python train.py --num_attention_heads=4 --bias="all" --lr_head=0.00507 --final_lr_fraction=0.0 --max_steps=8915
Each number is 500 + 25 x the weight over its row's rms, rounded and kept within 0 to 999. Layers, rows and columns count from 0. Numbers have three digits each. The size before them is the row's rms in percent of the matrix's.

# up: layer 8 MLP up, 512x256, rms 0.0826, rows 46-145, columns 64-127
# down: layer 8 MLP down (transposed), 512x256, rms 0.0638, rows 46-145, columns 64-127
up46 097:486515478503498481524464510488461472535479478530529520491528492545518457436496473471508513525508569525509481521496504511485513504519524540501525538545489535509537496513524494467507510513487490
down46 108:490495514489507516490502477499497495473516492452458520524548502509498562526490511505504512514480481476504520556488493515509537486521519487533542494477491502512513515502505516496492489507495497
up47 096:506566496469520544497532527495502444541521513475465483515490482480565500521478521498458477511452500502500496550532474492502496490499478515566523500505523488487504517512515506497477510508521487
down47 092:453462464552471517505475530463454489475511473513519517473514515477509464496480512531533514473504506485513484514510510515481517540504529468464499481538518507488510471461530511513542478482486513
up48 101:468516468469490492550480507476454463515456505482458482459532581497502486449500512509541513494530469502477486535504524487437533549518493507525529500464550501496527493515508478530502487476532516
down48 105:547559490510508480508484544477550494536500500528510509567522435506512505534484517500484502512505549491513484528501474511523482489472528503496478482498476509519486500496476508471501482522498504
up49 106:502504468515479482461501540436472488508502464490520441464512485472485471474516513492450551517463478529519481500519491498473524485490549487498461517503513455515541509481493525475520511486503546
down49 100:512492488507506514518499476501509492489450473495507539497479478465534519548477503474512493527545507470522482517525508536474492515534472478519530523486558510508489434477513510488518535447492464
up50 095:497531542511496491512483522510483500487516527524518508506466479500479489498417458507493522480496494471501547497525488507506513521524435515481483509511501495518531517536486474553508495457468467
down50 097:497530542500497516492521447504537501536509509514500511478525521488511461477535519490469512515534454473499487553525507482513523474492534502518485430530463455518513465497549514494508512485476529
up51 086:540523470513507483474495494476485551545539487487525500492470488509506512525482496472499499512503522480548521532478470456455487507493491500531435473503500468460485498499512530473532519512527472
down51 092:452513548475461525510496455518486493484487502455495500451525500510500460468500510476494514475526487508480477520494515532466500439497502494471523494493560522513531474467514515472447469518468511
up52 100:494494474528556501464451483489524464537495501484514527495503443495506488484447570446496465474433506503513469510497476481478466492454572516491542529519506514471508515549531506529495523505525474
down52 112:516459498513485465515521509507497489509467523486502460504505567483497521485548484527469514530511504506496579544495448477487525495519471464521462457532507513495472466497511481484492552475498512
up53 100:531480511525469518501526526471509540555488470519496480504502545553517505494504518475453486470530518520465504512519473501522496478470439500466432506461497444534559503530523497542515508494538483
down53 105:500505500468527489488489484489518500483523543485518485465491508414531506494514523532489497465489453482506477524498520497505542479518513526542524500511502502489466468429508507489489500507439484
up54 105:482481505475478485516515526485497501515517501508499498476534507563510515493476513549450509510491508527511566503539458493425507505477458496485542538510498521489459523491448488502486513475461477
down54 107:542505500492536485502501490487493466512519476510463514517489507497527486510498458494505500474470487504498455499534539476531475479498533495568499517453485491481539491503500474511511471504493476
up55 101:511468477471506482479507454492523490536503530505489520501536495501517492504480515530463544500483442531501504534498452501528512497514510484508479501484500494450495479512502450468532501515488493
down55 098:479528475506482525451491509518477494473569473466526490490513500499498497436508467536496519530506503489474496463554480491460499509465482498519515479449502528528507518446523502514501506494519535
up56 103:486497500471499488497460508477494474504503487525513482493463503489502497462526491549537528498513483495491501506490497528500500532498475462495506499528479485511470500500505475474516536509555518
down56 098:526496521556509508498522499524531522458534502536483512479543507531491481507472496482513450531487523516525524519517515523527480512483505501498491537502531503493539494483464470487471486482494513
up57 098:490429525495477503516495476477469480483493470501536476516494481460506505504501464463496530523510529541483501493556510481473497490521513524448495507494511465498529462495515512515518554444536513
down57 103:513551481533495483517448532502485528490501512472487500479523574547520497482488491509503534515534496479510482430495479508501526467518480494536511446530494456516472522521510516455535504536515480
up58 106:511462497493511455535469489519539474499504497508466558471495467530515538506476491542458529486502530511487488529524492523430492481459502525495479534513494520495526565489526550504527513516502511
down58 102:488527509535498514519530530505440482491514498530510461562500533502493460466513525473490519534479491470475565498491509457544513471493531481507475482501493493483489445506503460473456504492518482
up59 108:495499506544495516518502494531511531524506507534542514472532495526474453542485492504453478528498499484512536512502480495551504506533469477506548513493491484469508512531505501511480523513540458
down59 104:518503509500551513477503529492514514477523504487472515523483505475553536458525500486513501524486517554497470503479495470469467466467532490472486469529530519526494498484499524494518495484470502
up60 101:507481524523470516490481515534496505460548520489497489507512505468496477510495510526500481465489483455527516485460479523485555479474467504491488530516451465487481507495531476503524491516483488
down60 101:514465495497532479477524476501486475525483428500504512516495510481494501490493514491489510494544516496490489500543545512503448527506507451542489445522526523495475510521511494467489506576534512
up61 095:443475507497458456566442516484491521533491522546489457526492458486525529492500474507489485510447534502485477510478486542492496489483513480536504511519485509526521488547545510471454536528496515
down61 100:507524493511495535507521530475538511452465483476522532513454485502447480537475522498508493474582428495512488515495514489463522499529481508471538487495525509432522538499509461527524496495545486
up62 095:536540502444536496478523544545464471502510515520496546522500494521535540501479486479499485509475480503509535461508499486501513468534524513494488497456497534475544560469518486508507510478439473
down62 095:493505492570499480513480475487527520485518453464471498485452465507470492492530469500514507496476487479495485504478498476498497532491474527510512519480490469489464465512509539505519462525547504
up63 100:545505511493498516474500457512467522455482535502479502489514473540514540514505497506534508517495466524471515502532493547477510463479480510487505493481501517495490476455556520511469490520540507
down63 092:477492484494505488470500516492532488536469539487498501491526518505513449530488445535478516493506493505501492461421510497543515492492516484477510487491518491517555484492488510510499506487478511
up64 074:531452556510512468505473488492527511505472527507508476501419488512525521500491492452527435491464515504464512532517501474531459515500460516473513506508506460502486520471565526491537508537479515
down64 074:537482515518528533531479506491544517488509515459490494526494494503520513546546493509522528476513508458502471519509535572520460490493476532488503431478510504512522526540501458499503495448526514
up65 097:505504527523477532501474506489492497477486549510502486482518514505476510470503439430519503510521474534529536502497474509524480479489514502509483484529506505504536480532492536477517488475518482
down65 095:502519533496534482476513503494517486476518490496465445512502539498482480536550554509523524512443484431500475464443513474484485513478500521496511490501514523525485539473506503463479485517475496
up66 097:487465496474476527491505528503548496504463502487499522516496444464515477472523509541486478475540487517503513518469479495531507504489499488488457516492434475505501512533520472529496556479527498
down66 091:482504500526507519496471454513479521482472505526498519508513491522481518528538490492487501513461531480470491489503496432516537462535521513555512544485485513482487510490502509468487493576521468
up67 092:463458548506511496479497514504505478512526506561490523472468500533531516496497472451507531462501480505486516483510506463496506513512471491492490549494493503473498516476503437454542477521475474
down67 092:532513476505478521549537523476540485482474460463476517549504486425489513498500534504540499481494489526513515483548536503520514470490498509534516464519499515521458529502513491526490561505505501
up68 106:503509506494439504542475458480498522500530478474528512464510513486476504501520519494486486492522496505502476570515559447498550530498542483476484516466520512452471467535522474469530505525516496
down68 099:481541455503505435472491511552510472521479512516434512512483475510562514465514507508520480529471514495496527435470500521508470469541493510492512478481480550522512484509515526494500463505466489
up69 099:494474478531492536534499475498460512482529518486476481462454501510492513453532433512495522498479455504515461536513497480494530489501497520494464520505472462488504501515537499562522506481502490
down69 097:483512472539512484500477485510474482486503491542487487545508481533499522521519553492524493529514547481516501444470496480535482475483488499550498512506529485497510507468451467489536536495504524
up70 106:529519522494520493496487441518488511514537534446524507481456524536499505493526515459503537512477509535485522475505526489515484490482492528515509525470475509516498523457563488539462474515514485
down70 103:487494546498492484513506487469535526459528512506487511472550492466519526515476498484474521528470452510512455503516525481504476496515528499489497479504506490476494494557502474517498493524470512
up71 081:512524528529473455525506509438500506506508445518505524524473539458515510505513524480481576458519495512494537457477466563471513465484450493478499464496497462509524511466476485479472521510515501
down71 078:535450428505531546496508507556506508474517535486512498475561496516495536516499499495492485519514497512508477511503517497493528469508529495509488502535483535518484497476497501482532496506517499
up72 096:467519469521478509470443525522514491550539505473490454511479545503508512509473540505522505526477502499551473499493478509511516467516512529482484487497478437472495483563514489499491460458544508
down72 095:539464490511490470539501499471484471490506471486471534526522492526465524527504504467496486505533487484504521483509496523506495527474475484520510479511503514564548499439514509450547496523470472
up73 108:513512475520480503488464520536500504538465492469516467487509493480489502476478523489527481481534431509493489562495533519435525490522483491464525521514484443524510536499537461496485491482490524
down73 107:515496532465510543510497482535499448495454440431525497477488530506577518504470516528493524499459492550488476486496495496501483492478501467498485499512504502512480488527472514511508513464470497
up74 101:476499533500527412479493488449510508504489499517473498509517537484498522518540505503513475516496485476516469493513512467486487498507482498509497456531457514490469548501491478507468477515470490
down74 102:513488502499456542508514518525499525482517486512478522529502471455487514522489482488514548490517482496501494494487541468521489514496503554480523519488491516513484518484509488523472488507489536
up75 099:526467529506539471492492512448501494481497502534499462525485482492526506480494514534451485508510484470466516505480509502535476466530532503462476560524529520520515479474499472517461472470480534
down75 097:515517484507481508473489514528495510529473501510509497535487490529490494469506490493519546468480488510500492500511495466525474488522486505522496485547515500536548477485501549541507527512469515
up76 084:453512526474569463510507512465505517502501455493487489475499529488492506527512489515500535536503527499560512499525506499476504537464552523483532488467501486466512535483445533479484518511483471
down76 082:475472485545483482459505498518473495506515542532489473528529506444495519464500474537464480518451561468489523530518468511534486493533482505494483542513463514513501502520550492535499448493486493
up77 098:509503520496471498495488509495525530494538523455493536497513476502480526481507453532473498501523481471501453513441472496506580517517493435474491504449502502490486487518529445514527462484481492
down77 099:550535502506482476520514490500485577554531509496466502490494485515481489484522474468515507490471507488499517481479466488497468494511508519527450474483488462518484471498542567516552532477502531
up78 107:518484499530518483485532522517521517498471475497518455478490486535501545501479487486447490515479580506514489511528483535461474522495489513441514474498501499495467486528499534497533532493509495
down78 105:515526501501460499515507469478490498501514554506471547511483519477514504497501498499585508508535456529487520487500518446558512503497519496519514516517501497525475501498537502493491508516512469
up79 095:508529518486518494512487520499479496518480461464528498496543517504500469503471487453491482553508491487543477524527446401485545528497518483496504566513513490499482488463516515494495480491490530
down79 099:525491499512506485518533502493529544481504540511481514489502525468506517475457496509530540495486547490518502475512509546470480528499483524504486443486546509489505500494511490503443480540516459
up80 095:473498485497521447507527559488526495502501454515480482534504457511498504477497483528516495516503515473533489478484499529450519507490497505446503470484513516460501478524488528459529510509465416
down80 099:487503503498517550463490501480506492498525531505459505491510517517512507553511531521491509502519463488507482522494497540525497553501510485553466522471509503511482535485518496547504486508494555
up81 119:492502508531503526486513473503502545497517470484496533479437505525520479531579514478501481477471484481480490532454526510496460531506531523487489478485550478494513520480528487524507499567538498
down81 118:486522481527501512534473498503511505515482471512522479462489535484530519516479513461502511507513475498500492515504505513486522473488466523455526526474472506472525526497530496465492486509485498
up82 113:504515475495510476512518488474486513502498500493489525477482559466502496471524471456522491529521495485503473507511493551515503524493489521481505532518459508480510514520474469520478538486499510
down82 107:504470504494521531482503467524488492504498484513487511497494500524502565486501502535489486477503489533460518538495529460467488532472495502496469491491477467517469478519476492471547474524550520
up83 105:495497503503517485493498497505511511520487467537509506545508482517492499506512506571472504482525505469471503562486538500517511529458529551477485500490484537497482532518511498505524477489509497
down83 094:496496490533454524502493492520500488539518538483526546466535490522500521488496513497511480497481512496501500449481459472503469494523544500537485488509517511523514465512491505495497521489470465
up84 096:510506540476523522536535458519505487493528506527516496527538521468518549477513472508490492440487531500519460497475527535499508508460534493503513472492477496484506523496533511468506504482457520
down84 092:518481470481513456481422496472475535505479504559510533462504503491468458502481509504502467533558483507490504464472493503501473465499493479526498526524512512531460471500476521508476517519509518
up85 106:516522436502541487502476473511506435526508491515476505443484488520451481487494534500515470499502536506502490534513492501477571492482544520450477516490468458458509500482504502479469479484529487
down85 110:502488514474497493506543489451523518533502509488531479467508501503493488510504505521433473486490441463522477536474512505481494494472445448507512484427492507526482518533514480549484493503539476
up86 102:515499494455530503530523498492560505518528518533469520496543487497496530525469519518494515493485488516523533478494542514509545474508550506461459486488505459489476472459492509480527501526532521
down86 106:477525460545514490493486490501466489484465474495519550514457517508507477495500531457534469527499520472509491476496522513547525491547521530494512503535456501477491473520529526554494500530487476
up87 092:489493461528525558483482510510504496491483479506553512507480492510452473479550506454530486527486518541552508509512524516497481500509523517479483489473486495485466502555469500537486490489531494
down87 092:521501516497469469525492526530514512471512497517452523504533514480456514533539470501509487456538458493481524487517515534496522505500431462522519514511525478515532522467516504492485475496461507
up88 102:436474478480522473483498477482535506524504545485527521505505518531486441477522526480494503511550551501453491509537509551512486496520488542502513484503512472509511556486480474507496506503505485
down88 099:495480501492503482468510528471469516454528469509501494505514477537515550513485448522508463488489478476499507490518481482497515476461514485509485506508489506503520481540513538461466507490504524
up89 101:497481504488495499516475536484506508485518513495449471483457488520503512499475500478500498518502525436567492493481456481475540511497506451496544486497482504472535497523484472522546475506512481
down89 099:518463491492542513546482475449462518535492480552501535511494491501480520531595488488528521487477454500486503503498508471555477469490492506490477517519492496518482452487530517494448463534523497
up90 089:535487548529486518521519438518485481457477536470512511502496497508512517484533487557487496486494534531530540495528509506543507489519475464555519489505506522520480474493488487509535520493479482
down90 103:510525514500460494481480527488483487526509478517536451518482490487482505547505518592452474496498515505503480515504526488486531511485484486530518497485503528493498541500525519530461473471501511
up91 099:500466459493497539491538543530502465563494511485500517506457478503502470495503453473517510512520507495576511515470503518485564537469494474509518471463482483479527481528525481503475466499481487
down91 099:497512548511527492484494457486481487486508479479521520526491516502486538501519500546461497489502511525459520461518480508484493535519444515506520465532475513510493531476430506466555498490539498
up92 103:539451484511480470528511470510513489504495518502528515456467489539462486484442476534463510478488502510527493512490459531463564496499515474521504503482498468502507496459521534514498471462557480
down92 098:494507474547491503523492527445531452526509472516463526507510521432549488456483506489522555495453498497500492536535509499502480533459420499508518515462490521473510508484477489514502515527471497
up93 096:520484514480525465514515475541500510443522497548521486498432497485475473480440507513482531533455496493506488466482481489505531525527501501477501505459510437500517524456482493511520505508494492
down93 087:502527509515464542466508505500486456538496560480473538491511486477501516497523517510495465510465512468467501531522483471529488495525536508518474507497536529523531472493494503517529517444481510
up94 103:495491516526513495476501515480494549550479488536515525520471515512511491530522470501473455520504509456475462501514478505468511473512497519503540528517479494518491523513486501499517503507504453
down94 109:431504509515489520514483481533490520454489509487483486472467514530516471485506520484467492489507446511529521453529525503489493512528502483476506504506499493508485461462524486489483512500490479
up95 089:564506477514513508510487440477463551514497493507451483493509499526531532509488504512479457490503490477519484499469557475529484478502479446523487485503436474496509484514520532533495495539496510
down95 092:493480528510520502518503507519494471509510464445523485497474468480496466490497496484532500484486499495507485496523490510490497531481499508508519502516455472455450504507468492508527494498498488
up96 098:543560495519474522499477534463459484500493499440538495483523546497508510467510490523533505470464491465500529507558456497484519511514491519518516516511482501528461472532491508499489495514538491
down96 096:507483529497529507474520502480473526449476485491526491527499479526517498472494469486498540522508452515510489473501519503453482474476488463492490518523540527493501546476445487490473478489487483
up97 100:506464490456499510501478483491450530466474507505518475522476466472498482543490452503487528449513559499523510478504474474468497508508449490479521471502515485495492519525434501496534516515500505
down97 094:540549483517493455464514503475507494476511477523497480466534501572498531484490509494532519510478496524507537506454489560451472537506532502507451532476477515507520514481476527554508497482452520
up98 099:528483501532492504478514458445475480514484505501519478515518505473524472469495481502493480454504500490489449486554513524541493474484477544495493461488536504531443509455528534497499493526506506
down98 098:485469470518508524479453523538502514516481478517465466480481513519510501537525530447470511505490515480507543492477511494496538467477522521501501532520472484505518477543495496531509512492507482
up99 103:492524516513507485513456473523473474492516499527528463504510520466504477486542528494498504500506530510520502488504461546506494480472543548457465469498524481521522490492546510506486485509476505
down99 100:492465443530508447514527507481467523522476535476486498505518504541508496495481525485494523533494493523490460516546539502512492479486534488520555500538478488504474530514530497487491513520487478
up100 095:524496517473471532514482507520498492538494502560497472495541487483470494524473521495474522478493504477533504485505485499499493497525534502489503513489458496488527479500555505532499478506496468
down100 097:475530499456478499528492501507518534534515535497503525512473509477492528456509491459512518494502494492475493576473479522496511486470505506511474510520553531494502478481495494507533498494489555
up101 091:504498441502481473489505499524536472522523483553535513501514469480490492482515461479492489494499529485482474509504482476494507508521492528523521489488513462510542489510442484506517531496487497
down101 102:477514511452525508530482524470479543513486531510537491475500509525480481490470491474479493491494484546521469530516529495461481537433499534467485527534549540471459523502514487507523460498514530
up102 101:536477524493535453462437486515477513526527489519509553535452501517498535486545476477481487467503489468496463484482485507461498500519537509560508506524518474525465551510506514478525512533489496
down102 104:502520542543461477509544544490500502445538508488521533575541479520493484496478550504500524486500514540465514519528480480515543438498490502461494469503522476523481476483496479505490506517485468
up103 104:506482502454530521515519547529470497502524539484466566530503496470499504480486536434506453510488509519486549530468510502538521511516508553495504513522492513475525495511490454459493483473476549
down103 105:487475536517500484503501474484518462494522504487506503471519495486532519501501466512532542487512530523511448495471515477472496503476469482484543507485509470526463497469492518542495501518489503
up104 097:476519495515484529493495541523503495523488473543467480507548497514515466542449543494507486502479522515459501520488484521544472523500468497541534473491505482470513511515500477451503488498501542
down104 105:508549499493503485467534479486516472470540515503501485471476520467528497485528494519490535516514472494552495502531541517468500507495500525517484503528512517517453508475499470516485496535486455
up105 099:504511475499532505485531488491491525500502526528464497440487514504530551489506487506511497523489539483538489520507490502505508426493486474490450523493507477530494435482465528481526491478552494
down105 099:480507500523515493489475490462528502559483471475475488510525505498494463464462559522528497503523497535459498516484545501458460581502484515490551451465471498501545536545515508547503504531479485
up106 090:498550474512487481512500548500496501486466457507484500502496536512467520501468502472545466530511507525535456472476539481489481494512475525502478531486515530493491522464462511492503472499510455
down106 101:496549527479523513508494467490498464469501524512510480502531447532500504510492456482440536479476506459536518508484520514488520556486511503514494504514515501500452538533522544506537509503541537
up107 096:490523516471524517473435430506449489479470498511502498516488482466510469509510487486526511508491488537509543508464486442500483521461537512504493526536530529498511493500496477441476509502433508
down107 100:487484486510489484528531533476539554494542461488482534492518486471504570510480519496490452493507493472497510550474511505505505507552492493454527517460491460546487489468503482521544468511515502
up108 102:491459469526475504487504478461497470510497515499493474468476495480513520466432519519504533512498515523514457514474502486494541518481464488467516495486495495500503538486512478542473482477463526
down108 111:496498530515530481507517505517501478533508526444512517506502538461494450519497517501501506489535531497500522511507502473498458519506503490453493500518507497466487476456491521461540480508481503
up109 115:522517547525535496506503495510509485503506529494513452539453493500554474472519460491520469493496558477544509520489528472526496463448506571513499488533490533502469540481488490507450515479514486
down109 123:468441494523481513517538519516462500456471491478504476484516456481512458506471480484513508535485531517492475479487501517447548509505519449509495517500517485497505510503525478530523506478518455
up110 101:469434528517509536521521529457476459469485508535484487513467478466522501459463502533493530465488519501512520530528503515523488475452474532521493493531520490520454492505515484507488530523473503
down110 110:515482490476491530514504500512495492508460537503523507526491495512485497518490484496516471453509508489481517499495504491488489500505514496550463504536520472537524479509523501497456487491563505
up111 109:468464482478506501487530468487482512531501516501528519498458482501495504488477524531511528503478479481498556507473523517533518478519510525528481504501524497512500516538524485500488521536553554
down111 107:511483485509531504530530491515528479492461515499507479490496498517494500532492471453490516503530486518451465496544516502459518495516500508425514501499454512473474492480454520463481448527482471
up112 104:516537509487515534461526492478515509482492516487495472501511513493498512502513498502469507510492549508483512470514521479493488504501465544502511504486564522480510505538495475499462527489529494
down112 107:486465484529501516551419528488502496467468470507498497511501478462513508508514506474494499498491496533516507486522518460550504522452546504478547519486463507492521468495508501511506498528483480
up113 102:518496525457467519532489519499536496597515505484488492479549509532472488478469504483516476499491497511504518545511499476508500509505542457505491476475507480501494459495474470547505460534531523
down113 104:486481487504533489482488507511478529486475485522486503445466514476518466506486478500480511480487520501456520478525498572479488480504435522491509512474499584510508521514512497507488519462460459
up114 119:507526520542536488495490533513478490501501506495516461513496500506548481481506496520460499470484514484525499495506514468521479472474517537527502517528481512518466503490504506508501501496505451
down114 117:510456521467545501531479466513513490531450500489494522444504521507502545503488529474511495537457450471499484488527494509512540522486480527474503524458467510462494521498497498490493485488505518
up115 091:474489502467492495494528513479506481475513477521507508477495485498540486467501450500471492528469564548506527494513506432471540507473472479498504524491517466480527517509493520523491481525483473
down115 091:491514503513490513510481497472496486497552516474490471508512505550455549569442481449527541493514486492496474496496557530515474493523509525494484456514497527524514532487531496472505537508496493
up116 103:480453529471481479519474485549467491509483465449526547487550550519496515470471525502533517504523549501487499515496522512515501538496505474513503523480454454451497547461504501514495490520506504
down116 101:545541525511488517489521490501506487519479580513447502524529463492497536514527460487500513524482462480504535473467459488520496499505520530501483496519533506544518486509508535466482526445477503
up117 100:525487519513567460506520500493496482489502500519501473528512501529559477491500453483508481492499466529486464492495529497511499552505475503510500514466487499525494492527477500472506499497514509
down117 110:483498498474496504513528467457539467542520544501504455480504459527472554498520541487502509455461447491503514476480542506513499491524459481454546566515479500496504530522526465470458496474498460
up118 100:542489538495503531507493478467508494547447495489490456451447457495478508510489497496490519490492536524534486492527489486489535448531505515515531496453502507484516488518521465470505518540494508
down118 097:455478479528493466478474499555497521472528487520520496521477485494434537532491492493444508510527525511505501489489498489500512536446468516534497510515494465462552482454538520521476533468511544
up119 099:479526543558502519530481528500534492471533485542490440518510489521546471486527493483430494457512486531507530503538480494488484513445506525509520516528491472516462567535485497495481513512475506
down119 098:499498457483483492500518468510481492540463483485496494549494496529455526517529495525533481529486530464495504481541461525502487506526514509517451495532512506481530485488530505463503504544465472
up120 100:571526485513474526519520527481482553472498494502520512527506514491524472491533485437549474520512473524497542514470501526507470504498474471481511454482494497502492493533508492455457493526499497
down120 093:437486515525471502484491538512491479529508505508523494538526466483507477504512492469527486491502512500500493525526475478501479488504520470469457470509525513518495516538490525491538522460435448
up121 104:488536502530535446505463495472525520505499488470529484513477540456493524499512516513531528481485511518478498531499506484472464455523523528492492491541494485493493495497517499500482517507464474
down121 108:513455521512553505502524489497474528515511494493526508503512541471499511470457545494450506525497500519475510500510523506531481510514519491475528527473465479507493484519488517506505504536504498
up122 091:473491504488504528492484504506549484532433518487485487496480527531534471497520461519536544480522466488483442463481495468536499537521512560478452504459510508483475490508499471488506484530525535
down122 093:495535503517468490457496524540499511485552502484510534471550555484470526519490502505478479518536518520538525521495508542501496476503476524520496494518507519468499516493529505532479516518475477
up123 094:457481497497480487516494486500494489484532479540494495547475519495481455522454502482513529480535547513473532510476504523494528504486471514477489493522502504495515512496537498527565493490504519
down123 092:510464477470521486458488467503474513514429549501488543516535486485536571526494478469496489518509480486503464525522501478519464488549485500473500502497528476537500463513476493492511517507493491
up124 106:466489494499499481521498471507490595525526501490540490524505478505544488506481440506487507546524478530506529499506517495471472476489499479503504505484519510506459489514537557501524499528520482
down124 105:531509506489485456472506488487555471527487507526484506493498514456529480495540473467522507467483516476487541514495520472491456529498489528516455496460519493483518501473502469511486488487520466
up125 096:512493524531532455516497517553531476526494436518517513555509491482515472526496515524467499473509513498469516508495516500517518496496490530520544500487532507460479479495496506515536510529494461
down125 102:534546483556503488527546516513516533454478501488516532524452514477534541492490504506467508464495512524507524459493488476463448511551506455513521472528458516498492528478487551524484480470527510
up126 103:503483522481535467461465522475485514509494515505544474542455510509504489511480485493522504470483490525498516501470462468476518511532480517544530500498516501478535509496451492482528496477481479
down126 095:463508511551490490487538494524465543483514506507464498529496500478519534520516507509518487508535522468528514509519479514547504480485506504529482495468511525513509478532508529471480492500491518
up127 107:462516480517512499523482476497488480534488497489515523500559498490458536456511522476487513565485511461519491499493504478478494560489526484498502512475506501452520465519526499487516503524541518
down127 111:531500540506515496487553482485518468478488493540467471468522504498511450489490505492500503499513525516487482529509542481493526484462526542496516517420517493482506503480509530477491509508500463
up128 105:500523483504494501503477544466506479503527452492501495560477517472529467476452522479493491478525510520525494507489517482489503487496506543503503502466476477480491522432529448474556505491475491
down128 095:491518518487539541492472497453498504528508503476480451453522498512524506529544474491482543510456494491506497478500504508503522563459497490527481510548476441494523502522490514500511499477509489
up129 102:479460518524469482518526492486512500514502497452488491537529483477482472521522472438498523549522520487482465520511523504490482466494512519491476505445507539474487490499531490523512461462487497
down129 103:466497497502499487502481491531486453506466531482543465501501516487504503476489504544496560466495506491503539494504463472479527506507503499486539534509486444453489516472529512525512502484470542
up130 102:450461485518508515459498484485506534500483514463484477502481479491602483478505491522524479534519517474464510498467498532528487476488471522541494471468462488497519523482522507526475486497503534
down130 100:484482443482480504535502492469514515521490522528521504505537497445475492495547494509526475539479527503531542465501472453486471517495514482471476518501502507530489497476492516507471492540472504
up131 103:500463472494509506496504510525500515512513458487487501507481502488513495473455509531507506489523487534516487495540503490531518536502465508493531434499490519505500489480478501533531509485494486
down131 097:485497495484506489490536491489487508483460504516493519505504457513511509530510458464481480502461457519482512515443480500453524501531507498512537509544512509518494508494502461486509510491518477
up132 105:533525456495518520498475497487492530470504502481511495512515474512491499550506540507502436458523517492516473511506446509519511542565483540496488518500480544526509524455482502497486424491483491
down132 100:467488532503507493512511496496504476494493459506504515492500478469493484490441482471476549533483485495503481462507534503506478477496482434490489464504485498475492471569496534506500553487522520
up133 097:530530523513503525468550518511483493500489519526464487502512481522527528474512539513430524501432486552483508493520486491511491505452469507514484471539483490482491549483505530515506492452534517
down133 093:497466511492527500515478467498555521502494510498510515504503507481515469535510475482520497508537489455509559478473502495502499469510533536498504531483506470482479452520496491519508536501488485
up134 093:473508455490516485476448480513489514523493521503520507513480468488495561553503514489532496487499505478475488520517462495486494497472526488475476517496500479474469477511549496556474538529475497
down134 095:523456537487488499511504461480477463507462491560514475453532487492494447511488525507459515493489532500520518508518534465528501483504497520512509475466527508514473510443520522510509502472471530
up135 106:525479496479512468528544463506489487483516454542504482487485546509517541465488518521530491526493492520512515452490507498471512519519507489494520486506452527478501493518449474510488441471508509
down135 111:508459558518481513500497500473482502505468507501543457496538457506494427521532466469491517511472495533499488490479518480497557556455471526481526500506513435485511520506443520520519505462492489
up136 093:455471490522484480457521469484520527504481491498495471511539530535463504483476476484497528554498509525504537474440517501514490443455493521557539454441507539454535471476455476482508480514517522
down136 109:499524536473470507468531505502528469498549504488478494523491499483517442512503508511445476515503472461517463508511505510482515513494494555487468505542530509526527494486554497517510510497519476
up137 099:492540456478509507503507513495483518521509467524474507487511507519493517461442473498497488501523516560493503515482493485450536501503502520527494518515487513536504509490490506501463501490511517
down137 106:540492544508487511534507531497520455490524500481524518481541512482455530508497502477487487525509481494501470521520511531538525501514468536509540462517526489500473505439499501554490484484528496
up138 102:511530545507496481510536493499566548498518460469505502468509519511521478514471464491470488535504486456503515503489470476478481513446509502493466489513518444467518466447514499488468480504483485
down138 094:480500461474464486498483490463473530510462564510509521508509507521476554460516499509539467491514502513483489510496475503533497520541479500505522501516490522476513474521504477518485511507543505
up139 099:518505524519491525462482479473485516547533555510527520516478488535530522473455505492475504528446506519480500490464529516476500475500479521509509502501491496543502479496491505438522502483496475
down139 102:457483489526520473528536532518500514474525474494457468502499493489479491546573493510488530456465504480522531517545503449474493481502520522500512515498462493441486503512537525516448512558513522
up140 099:511518514568485492494512483466487508489486484526479508503461547522537497541492468535482467461501515470526490502497485534534491508528498499520468505458513506539479481540527459537483472507516493
down140 102:496491512451530521510490497539493491501511521488489501484478472503487489492490484505482558498484483535492499515488551478466520471484459511468470476513451431532487507478512537490496510462489492
up141 096:487536506513476482515513478479499490529519477517507510475504516539538515491447508524535497529484491494495486512433500471520544496517501498537495509510445491497503535508486489530520456530484530
down141 101:494489500513505529499522488527478498477512526488463490531493450496462499533539559455493497468519488530517512524521474549506504530490494547495527493470502535503522484496486488474485522459501483
up142 097:543497464501497488509493522520473531491487493490501490505551470515517515498519497485526502464471538531522517536493467432489470514504454513496514523474476519497493469479513507499517556477487468
down142 083:440520524481490511510478501469497482505505531513519534488463530485480490511476499474496499537510495443498458470515502517483512520469550498487445499500539484544464496533486474460512464537528519
up143 100:485478472526491529509495497489535512506522472518545487474523470523526499516509483532497520518458524499522485536520484512478524534507456499501494494481509526480496494525499468517507536430529522
down143 095:510458483494509409494507473506491506530534465485526516504515527495468541490444502480494487528528493496493496520496507553487536534469494462481522490471504498448488492491499502534501488550515498
up144 107:483475497539517494520482510492495483505497488483502533473463524502533456551520520529446434496462509484509468505512529503492496483513520533493467472518534485500549472510504475489503491536479504
down144 117:499510488444556530487478484501528527463575497495509489498476509491524490499475522493501519512532448449458528514522522514499476508461509474506493419546489508549516488525481480470481480512454515
up145 106:513511502467537513476505484479459497531516533444477482498484514487462547456505547511490477518464468486464518532502477480512531470501469497551441514495462511484476507494506475498431500495522490
down145 106:505470514509510532489476527485470479504491495503543491479546529561509509519503487547522528513488520506527452452488534514466481496512515510510519501499490503490496521486535538516481552477493464